{"head_dim": 64, "norm_place": "pre", "rope_base": 10800.0, "train_tokens": 341400000}
Each number is 128 + 24 x the weight over its row's rms, rounded and kept within 0 to 255. Layers, rows and columns count from 0. The size above them is the row's rms in percent of the matrix's.

# layer 2 MLP down (transposed), 1792x448, rms 0.0471, rows 922-974, columns 64-127
size [ 94  96  97 103 112 105 107  98 109 110 105 109 105 118  97  96 101  97 109  25 100 112 109  94 105  97 108 105 100  96 101 120 106 107 102 101 100  98  98 108  94 105  99 101 107 110 114 106 105 112 113  96 108]
[[122 164  81 145 104 178 155 118 121 128 146 150 143 120  88 121  84 121 118 139 122 157 142 141 119  98 123 141 115 136  97 121 131 114 131 143 131 139 125 116 142 132  92 137 105  80 105 150 101 149 128 155 122 145 104 135 146 112 109 141 132 157 169 168]
 [161 138 136  87 165  94 134  76 140  82 188 141 196 115 121 172 107 101 120 144 165 145 103 110 135 139 195 134 142 137 126 126 146 103 118 108 133  83 177 144 120 110 162 136 139 129  98 120 124 142 118 109 135 122 140 129 145 125 124 122 139 108 152  86]
 [134 162 157 143  91 140 115 160 118 120  90 119 103 112 114 125 117 128 127 133 142 126 116 160 132 125 120 128 124 152 105 152 140 125 118  75 103 116 116 101 121 114 171 129 121 109 177 162  78 143 125 120 101 111 133 132 155 127 150  94 152 132 157 116]
 [159 141 153 144 117 133 144 148 111 151 112 155 110 128 128  97  88 136 114 130 125 120 119  88 130 131 158 139 187  89 174 153  90 108  60  96  90 133 157 149 112 114 127 126 125 122 123  77 152 127 126 118 121 144 131 141 104 137 156 146  97  72  93  99]
 [100 130 106 109 120 139  82 178 147 135 161  99 128 120 128 169  79 171 134 134 148 122 127 143 116 101 128 159 186 160 119 136 100 156 104 111 121 148 159 151 158 153 142 129  93 119 144 128 126 133 139 158 126 104 116 137  98 147 131 179 130 173 115 116]
 [129 153 120 123  63 141 115 103 111 100 119 141 101 103 150 143 111 120  84 123 105 131 155 138 115 112 103 149 104 129 102 157 126 131 134 164 108 117 114 130 138 151 101 142  75 101 126 161 129 137 128 119 141 158 100 119 125 114 156 112 157 124 148 174]
 [107 118  79  99 111 106 109 135 108 107 175 134 116 125 134 125 136 144 137 112 138 134 119 121  84 124 139 121 140 110 117 117 111 104 106 116 180 148 124 113 127 111 151 162 108 130 143 106 141 157 148 176  91 142  98 122 112 130 132 144 151 137  97 105]
 [ 86  95 105 125 117  83 134 109 109 114 145 140 154 127 124 118 111 111 147 119 129 120 156 133 145 116 117 187 166 151 126 154  87 137 174 102 215  93 127 127 145 152 150 113 122  96 155 146 124 124  73 122 150 136 128  77 144 102 127 129 133 115 142 134]
 [109 152  96 161 166 142  95  76 132 170 127 143 101 170 110 139 114 132 146 155 126 107 134 162 139 118  94 120 128 151  88 130  98 121 137 105 185  71 117 126 139 127 131 119  90 156 116 128 170 114 118 151 165  91 156 105 107 163 120 167 136 118 112  96]
 [149 136 113 144 108 155  86 144 156 122  92 105 122 138  98 122 112 165  98 165 185 118 176 188 122  89 149  73 119 134 167 132 134 106 149 140 139 177 117 124 130 135 127 111  98 101 128  93 177  96 143 133 106 143 128 132 135 145  74 135  99 136 141  99]
 [104  87 118 124 157  81  99 133 166 132 118 183 128 117 116  85 169 152 101 103  96  89  86 154 116 156 148 148 106 158 117 122 167 116 165 161 130 111 120 156 120 132 136  92 132 104 147 133 131 136 138 140 105 159 187 147 137 139 101 123 151 114 139 118]
 [139 150 139 111 164 141 140 129 104  70  86 114 126 103 117 114 116 107 121 110  98 146 107 150 125 103 105 136 164 132  97 101 118 154 146 129 105 142 123 182 141 130 113 107 152 137 130 178 140 116 128 122  93 105 139 137 175 145 146 137 162 103 118 124]
 [ 86 118 130 106 109  87 151 167 121  82 139 123 174 148 134 108 133 178 162 140 139 115 123 110 127 104 113 114 136 142 121 129 143 115 153 175 145 135 112 113 131 156 172 130 181 129 100 127  87 102 172 116 143 157 147 148 172 125 131 113 129 119 125 152]
 [144 154 142  97 129 154 107 154 124 101 110 125  70 139 173 121 120 131 146 116 151 132 125 153 114 132 117 150 154 152 133  99 145 132 144 103 122 180  96 145 150 126 127  92 152 112 116 138  83 135 157  94 147 159 133 129 130 151 110 134 183 135 150 133]
 [ 92 143 141 149 129 108 148 125 102  98 128 119 115 111 126 153 127 110 154 116 107 115 141 125 117 168 133 138 133  75 139 162 139 115 147 123 101 131 129 114 148 177  96 139  79 133 110 112 164  96 154 143 155 151  96 130 135 129 122 133 145 116 107 152]
 [167  96 144 122 118 128 198 149 119 132 139 155  80 150 180 155 121 110 134 146  85 148 146 130 140 130 112 103 146 118  90 172 126 148 144 127 106 158 115 132 126 164 152 126 129 126 119 145 109 173 138 154 165 105 149  96 115 177 115 153  97  82 152 129]
 [117  85 174 128 121 117 115 128 122 169  98 151 127 136  81 181 157 137 102 147 108 101 172 118 128 137 102 119 108  97 131 134 169  86 102 153 198 117  74  97 111 133 164 142 123 116 147 145  98 116 126  99 122 132 130  96 160 125 106 172 113 171 132 140]
 [132 136 128 116 128 140 110 143 138 140 151 139 114 164  94 129 139 115 156 140  99 101 160 108 151  99 108 114 106 126 129 122 175 133 141  95 136  58 124 146 119 121 131  84  96 142 102  96 164 122 122 142 165 157 111 137  94  98 114 116  82 161 135 141]
 [147 104 102 116 154 138 143 117 158  92 113 119 153  92 168 150 141 184 132 131 152 158 145 131 117 118 153 115 110 120 183 128  82 113 108 157 163 129 154  85 130 126 133 125  75 115 138  50  97 138 149 128 113 129 111 142 125 136 155 161  93 125 104 145]
 [161 132 152 120  90 115  82 134 148 143 129 106 157 118 128  75 130 145 137 136 132 155 117 149 118 147 117 134 107 116 128  81 152 170 152 123 125 128 174 117 115  77 179 116 138 133 132  96 156 153 113 117 133 147 148 111  80 127 106 118 111 141  98 110]
 [151  99 135 150 155 110 119 145 108 156 121 112 128 147 123 144  93  96 108 135 114 160 131 131  94 133  91 169 144 157  98 126 152 136 150 114 130 134 193  96 126 131 137 126 122  99 170  89 139 151 122 142 107 141 112 103  93 102 108 151 138 134 148 136]
 [117 122 109 144 147 177 119 135 150 142 102 111 152  85 128 168 128 103 129 121 153 165 131 140 106 140 119 102 165 176 136 126 157 118 140 131 162 112  94 141  66 104 138 133 147 111 144 176 133  81 119 192 119 119 171 107 132 119 102 154 111 126 151 113]
 [126 124 136 133 129 148  65  96 136 117 125 128 113 116 107 115 150 128  97  76 124 120 112 115 152  96 113 120 122  97 139 120 115 141 110 106 145 125 112 147 141 145 105 110 112 144 144 151 148 141 139 136 139 137 154 106 118  63 109  98 112  97 119 116]
 [132 118 139  95 154 122 113 115 164 149 144 116 115 195 108 132 172 145 161  98 108 129 159 106 138 124 104 113 132  97 168 120 104 109 138 140 128  86 129 101 157 155 149 144 160 171 130 105 156 107 164 131  88 120 115 140 136 146 145 153 151 134 106 112]
 [140 121 138 112 144 146 136 107 123 116 125 127 136  93 143 131 114 136 117 134 144 135  84 143 110 119  72 124 175 127 113  87 149 134 119 140 124 139 128 139 135  84 136 142 119 132 127 135  95 108 148 113 143 134 148 119  97  86 122  97 111 168 117 151]
 [155 135 115 135 127 129 110 142 157 123 105 143 107 162  78 130 141 122 176 147 116 127 130 122 151  80 133 156 125 123 166  99 109 100 140 164 133 145 181 162 100  96  94 157 124 139 144 125 127 176 142 183 133 105 117 141 120 150  81 151 137  75 104 119]
 [122 104 120 129 140 140 106 116 114 125  77 140 125 155 124 149 104 126 135 143 138 110 128  94 150  84 121 122 144 103 126 176 146 161 105 160 178 149 121 145 133 149 115 121 105 119 142 138  88  93 126 109  94 127  93 154 144 102 148 152 134 122 147 137]
 [108 166 117 129 127 136 156 164 103 140 191 115 126 113  90 136 171  93 139 132  79 114 123 130 135  90 149 129 130  94 109 123 122 135 128 129 175 114 114 146 146 107 115 142 134 108 113 135 120 129 122 113 109  52 154 118 131 123 120 119 139 141 142 182]
 [163 159 128  82 141 126 184  99 138 160 111  62 154 149  83  97 114 106 133 117 114 164 159 142 120 158 127 176 116 142 126  92 145 125 167 130 147 109 128 130 173 179 142 145 151 146 136 132 143 154 146 129 121 144 140  98 133 128 136 113  93 163 122  75]
 [116 132 139 124 124 140 119 131 145 143 138  96 115 139 167 100 121 110 126  78 108 114 141  94 148 141 140 100  89 188 120 131 115  80 133 128 120  89  99 135  84 122 143 100 105 112 132 111 120 116 145 114 158 100 130 151 209 120 117 115 140 113 138 138]
 [121 124 129 102 140 140 126 117 138 135 128 149 145 140 144 102 135  96  99 146 177 122 114 129 159 141 183 128 141 105 124 116 101 151 150 138 141  84 143 151 136  73 133 127 108 142 143 110 161 165 102 167 142 140 109 115 111  93 143 126 116  93 121 119]
 [ 86 171 132 150 130 121 122 135 105 125 150 134 135 101 118 133 117 113 134 145 139 127 106 151 165 104 130 118 115 117 121 125 124 140 139 117 115 147 124  84  81  91 195 119 151 127 127 141 151 174 113 120 194 108 133 126 100 151 128 117 139 104 120 111]
 [107 143 144 129  94 121 107  87  93 132 152 149  96 169 117 143 150 164  91 151  73 128  75 131 107 120 127 167 107 124 150 138 135 124  98 149 128 125 142 121 120 144 144  98 152 149 143 138 154 107 117 150 141 132 119 125  94 125 128 141 121 134  99  95]
 [135 105 138 112 121 101 143 142 105 127 139 169 159 153 178 135 135 127 128 103 119 141 154  92 117 151 190 120  99 148 127 117 133 126 159 177 100 146 148 124 109 162 116 141 115 165 110  73 119 124 138 125 132 195 137  97 161 111  83  83 195 141  91 142]
 [129 179 120 138 141 115 124 139 138  77 137 111 143 114 152  98 107 111 125 142 157 167 124 128 113 132 139 141 133 114 109 131 127 103 109  85 134 132 177 125  84 129 157 128 131 145  77  98 146 108 138 136 100 127 136 126  99 141 111 149 152 143 122 122]
 [142 135 163 101 126 136 118 120 164 151 137  82 129 134 153 108  90 159  91 164 150 105 145 139 165 156 158 133 129 143 131  77 119 160 144  83 108 125 139 103 116 142 132 107 141 174 124  57 110 187  86 157 121 153 118 159 103 136 136 145 102 137  90  94]
 [131 100 167  81 121 126 153 140 148 156 165 127 124 136 163 103  86 114 137  75 110 149 114 100 119 137 122 130 113 138 108 104 104 106 158  98 131 125 165  77 143 129 151 143 128  62 133 121 105 141  84 129 100 156 147 120 126 153 185 102 143 177 131 118]
 [125 148 114 109 107 129 165  87 150 155 168 120  88 163 130  78 137 116 169 160 150 114 169 113 176  97 141 139 166 139 158  88 131 131 141 120 138 115 123 117 161 139 134 112 118 137 122 135 110 134 112 137 141 173 148 149 111 138 131 126 144  99 145 144]
 [111 125 107 124 123  96  77 137 151  72 127 162  99 116 196 168  96 111  83 133 101  90 104 128 138 139 198 102 133 113 109 109 147  95 176 100  86 117 155  97 157 140 152 143 122 131  91 140  94 127  90 123 125 144  95 135 153 114 135 179 199 127 151 135]
 [153 119 134 139 119 149 108 161  92 174 128 100 129 152 149 103 155 137 117  89 118 123 102  96 122  98 123 126 111 136 131 119 172  70 142 135 125 127  97 126 119 102  86 124  86 125 123 130 137 106 129 176 120 139 106  99 135 115 138 168 117 141 133  85]
 [115 151 129 119 102 122 119 200 124 165 189  97 116 106 124 122 144 180 157 122 108 157 109 118 149 183 106 114 172 128 147 121 137 116 121 110 134 146 127  92 144 136 150  74 102 115 119 126 101 166 128 122 139 100 109 135 119 132 106 124  98 145 132 128]
 [133 102 117 109 118 127 165 142 138  98 156 160 150 111 159 116 132 142 108 133 120 159 173 122 158 114  98 108 148 140 131 151 165 142 163 125 148 120 131 170 121 100 132 124  95 121 131 123 124  91 131 114 135  60 140 140  98 168 107 115  75 129  93 115]
 [ 96 170 120 140 122 137 144 170 128 163 124 153  93 125 100 116 114 114  98 130 180 124 166 135 142 166  67 110 110 103 129 190 111 141 130 121 122 131 119 102 120 155 140 142 129 135 123 114 126  94 135 143 107 128 147 142 155 123 113  74 120 126 119 154]
 [ 97 147 120 105 123 122 112 127 115 148 151 171 101 101 100  99 160 146 139 122 120 128 117  93 105 110 118  60 153  96 171 123 122 136 115 123 160 136 138  85 156  85 134 128 127 111 146 147  98 110 117 121 118 101 139 142 137 156 132  71 116 138 141  71]
 [133 108 128 124 115 196 152 157 126  92 113 127 102 141 127  95 133 123 106  84 111 125 119  82 125 106 115 161 167 141 131 113  84  99 125 120 131 111 111 141 153 104 131 145 141  97 111  93 128 124 153 153 171 128 150  86 109 151  82 149 156 115 137 155]
 [163 119 156 133 167 106 137 139  94 162 126 138 130 125 128 128 129 137 148 167 144 121 134 149 139 136 126 169 142 128 135 164 102 131 157 157 142  79 130 131 126  92 155 110  99 155  97 132 168  96 111 136 115 137 134 134 134 111 134 103 133 107 135 103]
 [118 161 109 152 130 133 127 115 122 147 125 164 139 112 135  95 138 169 131 126 136 105 139 139 136 160 145 162 149 133 128  97 154 146 147 144  88 129 122 139 146 145 113 127 125 176 134 151 126 154  97 181 169 148 111 117 152 111 146 136 124 119 158  82]
 [174  99 140 126 180 130 155 106 116 107 109 146 139 191 103  80 166 167 118 158  88 146 163  76 143 127 136 108 100 210  89 171 104 116 155 117 123 155 129 103 166 149  94 183 116 164 139  96 127 118 111 150 143 109 101 127 144 125 144 158 133 110 111 106]
 [156 179  95 100  94 127 136 120 122  63  67 144 126 129 178 100 118 112 100 104 146 122 121 102 117 144 154 149 156 132 150 155 128 109 125 123 125  90 153 144 165 124 112  96 135 115 114 103 138 179 153 110 121 141 148 102 157 131 120  98 145 122 127 147]
 [150 136 149 122  63  53 112 102 150  86 138 128 126 115  93 133 119 149 155 144 115 132 125 123 130 147 119 101 173 143 123 134 125 145 133 138 153  99 163 148 124 131 131 137 157 132 151 163 105 106 105 126 159 144 160 123 169 163 184 153 112 121  88 145]
 [181 132 146 116 147 102 100 163 163 120 142 136 114 125 132 109 198 110 156 128 111 150 113 139 126 133 134 160  89 112 150 117 103 100 113 142 103  98 172 140  90 158  92 145 146 162 130 137 156 170 137 124 106 142 129 134 115 132 168 124 130 128 156 118]
 [144 117  84 113 172 105 123 150 137 149 113 121  96 146 105 123 112 132 180 129 115 115 125  44 111 100 147 133 155 136 118 114 115 164 151 112 123 111 138 121  95  71 113  90 158 144 171 120 100 166  97 139 141 137 129 133  65  76 131 140 121 111 158 167]
 [109 112 133 169 146 154  90  95 173  93 128 148  80 147 164 125 134 150 104 103 176 128 157 107 101 129 130 114 164 113 122 161 121  82  93 113 121 107 146 129 118 163  95 151 136 108 153 121 127 133 125 127 110 147 119 112 115 135 113 132  98 158 117 127]]
# layer 2 MLP up, 1792x448, rms 0.0522, rows 923-974, columns 64-127
size [ 97  87  99 113 106 107  97 109 115 104 119 106 125  97  95  98  96 109  23 104 112 119  86 107  96 108 103  97  95 100 123 106 110 101 101 100  99  94 109  90 110  95  98 114 112 121 107 109 113 118  88 108]
[[122 119  94 106 123  96 174 113 146 173  82 147 133 129  89 160 133 104 101 139 131 108  94 136 116 116 122 122 130 118 105  94  92 111  98 122 104 116 159 119 134 140 146 143  82 165 105 118 137 143 159 129 126 110 170 124 166 156 173 106 150 137 156 146]
 [137 133 120 121  86 139 177 153 100 136 122 108 106 112 105  94  92 114 128  99 171 160 158 174 119 143 144  91 135 123 127 177 127 102 140  70 121 107  68 104 126 118 108  99 117 130 130 129 144 154 132 153 140  94 186 114 122 149 170 107 124  87 163 126]
 [102 151 100 127  85 148 107 148 101 153 109 135 152 102 135 140 153 113 103 122 127 104 147 160 128 144 120 129 120 139  95  73 131 109 110 150 179 135 135 179 127 118  62 139 160 124 147 117 163 145 119 118 105 142 159 132 112 106 129 126 154 119 108 157]
 [122 142 119  75 133 149 145 164 119 153 127 129 104 105 105 106 108 123  90  96 130  98 152 127  95 178 101 142 152 103 120  92 125  93 148 108 137 120 104 140 117 137 114 117 158 151 128 150 122 157 120 155 125 146 124 134 130 116 113 112 181 155 124 152]
 [131 136 159 140 118 124 107 136 148 119 136 147 127  98 140 141 110 139 118 188 125 126 154 160 114 124 147 104 104 145 106 173 128  93 104 119 122 141 114 127  81 127 163 129 133 130 191 122 118 157 102 108 125  75 148 121 150 103 112 141 145 115 163  89]
 [126 138 149 122 144 103 104 124 155 105 128 144  68 100 126 156 134  96 174 147 147 128 107 155 119 160 131 128 144 160 123 126 108 147 103  85 151 105 104 130 105 132 111 132 137  89 141 137 133 141 162  92 114 125 123 117 140 118 120 131 122 132 101 130]
 [ 88 121 107  83 122  94 119  90 130 172 116 180 140  77 138 123 113  96  95 114 143 107 142 126 104 143  72 149 135 158 104 139 156  95 116 182 141 113 128 119 109 137 164 129 107 123 100 122 176 131 117 120 183 155 135 104 128 138 170 124 120 135 146 154]
 [130 113 183 125 121 130 106 153 126 143 127 174  89  98 129  89 142  84 114 174  97 148 128 155 145 136 100 114 126 142 119 124  97 124 119 131 137 106 114 148 119 165  94 130 112  97 153 130  96 126 127  77 166 138 126  92 139 108 117 102  69  97 160 166]
 [139 139 116 108 114 134 143 121 131 127 115  95  96  66 172 125 117 127 138 106 110 141 168 142  56 156 110  93 132 159 105 136 144 133 102 138 122 107 119 130 142 113 118 146 130 100 106 139 113 147  87 127 110 190 143  98 159  97 138 161 107 123 118 134]
 [155 121 161 115 106 121 151 113 150 135 129 120 132 137 112 112 117 129 134  77 123  92 119 148 102 148 116 117 110 126  88 155 133 147 123 120 142 121 163 129 131  80 144 144 124  95 170 159 151 118  93 127 126  95 102  79 118 169 125 156 142 125 122 150]
 [151 128 157 125 144 129 155 153  86 128 121 122 129  95 118 126  99 127 123 125  78 109 123 170 125 125 131  82 143 105 115 143 140  98 141 114 134 103 137 156 138 160 173 121 132 133 144 120 130 111 150 104 122  94 136 129 158 137 149  91 104 142 183 142]
 [112 160 140 108 115 118  87 143  70 104 140 148 155  97 145 189 128 133 159 152 138 141 110 154 143 158  89 127 165 158 155 145 114 143 152 128 175 133 136 117 102 129 147 124  80 115 143 115 161 126 139 138 184  91 119 110 139 115 177 126 119 113 129  99]
 [122 134 121  64 117 126 102 107  85 130 125 120 131 128 142 113 129 144  99 179 181 143 126 149 101 166 107 132 106 141 112 108 131 110 133 145 143 139 108 131 132  98 127 126 136 151 116 138 123 145 146  99 113 134 115 128 145  70 143  75 111 116 100 146]
 [147 176 132 129 115 112 121 151 101 125 130 105 111 114 157 142 119 158 117  77 106  69 162 134 120 137  96 142 164 142  97 109  99 150 140 121 123 166 117 129 116  91 141 113 133 157 113 122 164 134  82 155 148 147 127 105  98 133 109 115 138 116  92 107]
 [116 146 182  92 118 126 131  91 119 158 137 149 105 160  94  93  86 124 131 126  99 115 130 134 130  91 108 134 124 112 106 122 112 132 149 135  72 143 131 136 129 140 130 162 117 123 136 145 113 106 117 157 109 107 133 153 154 144 128 122 134 138  94 134]
 [148 130 127 155 160 119  84 126 127 152 113 122  90 157 106 142 113 115 126 152  83 113 147 185  87 119 101  77 105 112 136 147 118 156 133 119 106  92 133 144 121 154 153 124 121 106 105 135 174 142 145 103 111 134  80 113 111 139 132 110 146 169 106 176]
 [113 114  73 127 121 112 132 120 140  89  62 123 138 137 128 126 120 105 123 157 124 138 119 168 115 121 110 136 166  98 125 166 146 138 121 127 130  88 128 150 100 120  98 115 131 122 113 112 133 101 152 114 149 129 138 149  80 157 180 113  93 119 161 147]
 [110 121 117  99  90 122 118 160  92 127 135 145 102 136 127 113 142 131  90  89 144 142 123 196 107 124 148 159 143 160  98 114 115 155 148  99 135  96 109 131 115 130 111 120 130  91 173 135 130 135 132 127 137 171 128 102 152 168 137 114 140 128 106 113]
 [113 182 124 116 115  62 167 116 108 168  91 127 130 114 124 152 135 128  98 159 114 144 109 159 113 168 118 110 110 143 121 113 102 126  93 108  82 148 110 107 100 172 100 146 130 143 147 187 108  90 122 107 139 134 135 130 133 102 157  83 151 161 152 107]
 [125 141 154  97 128 121 149 161 134 109 136 128 141  83 146 133 151 122 106 146 135 102 155 135 138 125 134 141 138 130 126 148 124 139 130 165  81 131 119 153 157 146 164 154 159 146 166 174 131 122 111 133 170  60 124 152 122 134 180 118 112 159  98 137]
 [124 169 161  90 152 149 158 146 107 150 144 102 145  91 142 111 138 161 141  98 144 112 107 133  82 170 112 123 140 107  74 121 115 118 132 115 116 134 103 148 151 129 147 116 111 111 125 125 117 154  84 154 126 148 126  98 157 122 170 121 149 125 131 104]
 [ 93 163 159 135 152 142 144 142 136 131 138 150 120 141 148 156 130 111 119 125 142 145 129 112 114  92 102 160 101 164  84 123  84  85 127 103 142  85  96 142 128 143 140 123 124 139 121 166 116 159 149 124 107  79 150 142 129  78 164 124 158 125 123 123]
 [120 137 131 109  91 122 204 184 143 130 132 110 124 125 124 112 185 149 110 106 127 125 102 160 124 149  83  76 145 169 133 159 113 102 109 122 155  97 121 115 117 133 123 141 126 126 112 139 105 107 142 126  96  99 194 161 125  94 140 140 114 158 120 133]
 [109 120 142 134 108 110 116 102 135 162  88  90 121 118 114 118 108 134 109 133 140 177 167 164 144 172 127 109 111 122 146 106 131 111 125 160  66 126 129 145 132 167  97 118 111 168 124 101 114  86 126  69  97 115 135 139 119 153 153  77 113 125 177 118]
 [176 132 135 102  92 100 125 157 128 172 111 137 111 148 118 115 119 123 148 192 144 153 125 105  90 125 115  91 127 130 103 121  91 127 130  97 128 108 123 106 126 151  96 149 168 151  96 134 120 112 119 122 132 127 126 103 118  98 133 154 161 111 116 112]
 [173 171 182 146 124 131 114 122 142 125 145 101 120 138 116 154 118 143 118 140 108 100 100 123 108 153 152 131 119 141  92 132  97 147 167 155 110 127 115 154 130 126 117  97 108  80 136 132  81 157 158 109 125 163 138  92 132 114 124 131 115 119 162 104]
 [166 160 138 146  68 161 133 111  95 137 151 154 100 139 153 171 146 107 138  82 119 142 120 136 139 158 119 125 174 149 129 125 133  80 158 141 138 145 154 154 137 155  89 156  99 123 134 127 176 131 109 114  99 151  77  74 100 158 134 145 150 129 158 130]
 [153 145 135 134 121 105 160 142 116 169  85  85 120 121 135 118 122  99 122  58 151 131  89 161 152 134 127 103 148 107 134 141 117 107 161 141  60 138 101 122 124 151 134 161  97 120 144 133 122 125 144 120  90 156  99 122 131 128 134 160 160 123  93 150]
 [121 105 124 145 111 132  97 144 161  75 130 132 119 147 121 105 142 115 119 120 117 103 113 121 101 113  90  78  91 137 142  82 164 112 144 102 131 126  66 134 120  96 136 119 130 140 167  88 101  82 164 133 128 107 159 103 162 124 131 184 125 100 106 127]
 [109 130 143 139 148 137 139 124 146 123 140 145 112 122 144 131 156 138 110 117 133 159 145 122  82 155 128 122 110 161 132 121 121 150 129 123 107 102  84  86 128 140 139 130 114 132 153 149 112 142 118 109 154 128 119 128 153 128 168 175 131 125 127  82]
 [119 140 167 118 131 129 126 132 172 140 143 135 120  97 127 127 140 119 124 136 135 132 134 162 124 149 117 109 174 128  97 114 131  97 113 133 158 169 125 123 137 132 149 146 133 142 133 115 120  98 149  91 141 104 108 128 153 110 159 149 114 134 171 144]
 [161 156  97 150 131 130 147 171  99 144  59 120 131 113 144 130 119 113 114 171 145 114  80 147 135 174 137 149 128 120 131 113 150 105 136 110 180 130 128 109 109 116  73 120 142 120 142 133 164 118 125 163 110  85 109 146 110  59 117  84 135 133 102 154]
 [114 120 120 120 141 137 133 174 114 133 126 170 150 129 162 115  84  92 137 131 167 160 193 136 140 124 133 116  92 175 120  95 106  90  97 143 135  84  97 109 119 136 147 153 101  89 139 117 146 127 109 117  79  91 140 153 139 124 157 123 142 147 144 102]
 [100 126 147 103 136 103 102 132 124 197  79 143 185 142  57 102 143 104 107 163 140 131 112 126 119 104 113  99 159 104  85 137 126 113 140 157 108 125 132 119 125 133 118  89 168 155 130 128 115 105 126 115 115 110 115 156 135 133 140 110  82 126  98 100]
 [163 153 147 127 113 131 130 110  83 143 122 123 110 117 156 150  91 108 125 146  92 149 162 137 126 141 117 162 166 125 118  96  74 150 125 147  95 148 118 150 122 161 137 158 137 145 123 133 120 108 113  92 110  91 169 118 140  95 119 127 172 125 157 136]
 [ 87 157  88 120  96 112 133 123 109 194  68 115 129 155 122 164 141 146 137 136 164 121 117 154 138 137 109  99 143 107 115 133 126 147 118 171 112 140 127 145 111 152 128  82  83 172 124 119 119 125 173 146 136  83 127 125 114  56 124 115 107 130 132 196]
 [170 151  80 122 123 137 146 102  84 183 121  93 129 162 156  70 153 104 153 140 155 128 182 138 147 120 129 124 153 136 152  66 136 124 116 150 136 142 125  98 138 159 172 111 124 114 146 130 123 144 163 158 159 174 149 133  92 141 142 122 139  82 158 138]
 [164 113 144 141  91  99 143 148 121 137 119 135 160 124 142 134 104 126 119 169 105 114  94 150 119 123 140 112 137  99 143 155 142  83 149 114 167 116 137 113 126 131 149 154 102 133 123 145 150 119 157 100 133 112 151  97 200  94 139 104 146 113 117 114]
 [116 120 157 171 117 123 160 129  81 142 136 126 121 112 107 142 116 130  93 122 129 154 145 121 123 142 121 157 145 111 122 133 137 118  96 139 148 151  81  81 177  84 134 100  87 147 129 172 100 129 153 138 166 114 118 136 121 103 133 160 143 188 169 175]
 [144 131 111 101  87 115 104 158 130 132 128 121 143 148 168 122 110 160 142 135 149 141 118 107 113 151 103 132 149 104  97 152 128 153 146  86 124 133  56 109 117  99 131 114  92 112 137 125  83 146 171 128 175  72 126 102 126 127 167 158 145 142 108 146]
 [150 115 135 122 123  91 167 173 129 131 136 135 129 107 159 143 137  76 151 141 149 162 160 153 127 119 129 116 137 100 131 140 109 120 146 114 148 144 125 131 137 140 129 141 149 141 140 112 169  93 143 106 124 127 125 115 115 135 142 161 115  96 118 101]
 [134 155 100 165 120 123 109 115 102 140 119 123 152 124 131 107 160  89 114 113 128  97  97 144 112 128  79 182 157  97 117 118 130 147 135 126 113 134 134 146 125  72 123 124 107 142  80 140 157  99 138 153 140  91 137 100 172 131 141 167 136 142 134 142]
 [114 148 163 115 140 118 124 128 149 153  94 148 123 129 113 181 115 118 139 117 137 117 169 143 108 112 147 101 133 102 140 168 162 135  99 161 109 169 123 118 101 145  94 137 155  91 160 111 111  79 117 108 150 121 151  89 171 108 127 112  83 150 133 129]
 [153 127 137  98 120 146 127  91  82 160 110 138 110 119 118  92 122 132  95 140 116  98 126 122 119 166 111 130 152 148 129 108  87 123 102 119 115 142  86 139  98 128 150  62 125 109 140 115 145 101 155  62 137 144 111 127 129 111 119 118 166 123  95 168]
 [168 136  92  91 153  90 138 145  97 174 110  87  91 146 125 125 130 145 129 129 117  95 168 109 124 116  70 153 153 142 126 161 121 152 125  86 141 147 120 134  81 143 133 114 114 169 143 156 125 100 125 161 153  95 162  83 153 119 113  96 146 106  93 118]
 [144 143  99 134  90 125 120 158 132 147 118 166 136 141 161 139 148 126 103  73 180 119 120 171  67 126 119 131 155 155 142 104 109 109 120 124 142 163 110  91 112 160 135 140 136 146 134 106 120 114 118 152  98 124 140 161 128  92 143 100 149 115  97 163]
 [123 126 163 126 119 117 123 156  86 138 130 119 126 150 137 149 154 134 135 137 115 141 105 128 118 140 155 140 111 150  94  96  97 116 147  91 125 124 111 125 117 108 141 150 120 175  94 139 160 100  97  97 171 150 156  69 139  82 131  89 110 134 173 114]
 [170 123 136 130 121  94 149 166 152 139 133 147 136 141 101 118 137  98 128 144 112 133 101 153 135 119 130 120 157 117 156 159 124 111 144 134 118 146 130  81  89 143  83  89 135 154 156 137 135 167  97 122 154 124 114 120 102  64 109 103  76 157 120 146]
 [151 160 120 126 132 141 124 110 104 135 123 158 110  99 130 153 133 124 117  87 119  99 121 119 119 172 113  99 121 129  99 125 152  90 112 100 114 100  83 159 128 110 104 110 129 116 143 155 151 129 141  85  87 110 182 110 130  89 142 103 128 130 103 159]
 [136 120 162 145 101 106 145 101  93 118 123 117 137 152 145 138 124 136 102 105 146 122 159 113 136 169 131  92 115 124 152 126  96 108 115  98 112  84 126 147 152 100 139 171  93  98 118 158 159 126 148 100 113 103 150 138 149 122 139 146 122 108 121 126]
 [148 184  97 106 165 116 181  96 143 138 101 113 114 118 111 141 164  74 107 130 127 141 101 109  81 125 123 133 136 143 123 148 104 133  87 167 125 121 100  94  95 100 161 130 140 151 133 111 159 125  89 107 132 166 100  75 122 137 138 133 126 116 143 147]
 [116 122 142 131 128 128 115  74 148 106 142 121 104 111 125 143 102 155 131 132 170 143 148 152 126 146 166 165 114 132 113 124  85 127 138 121 136 133  54  83 124 124 118 169 121  86 110  96 120 141 138 119 120 102 119 110 125 151 150 131 114 182 120  93]]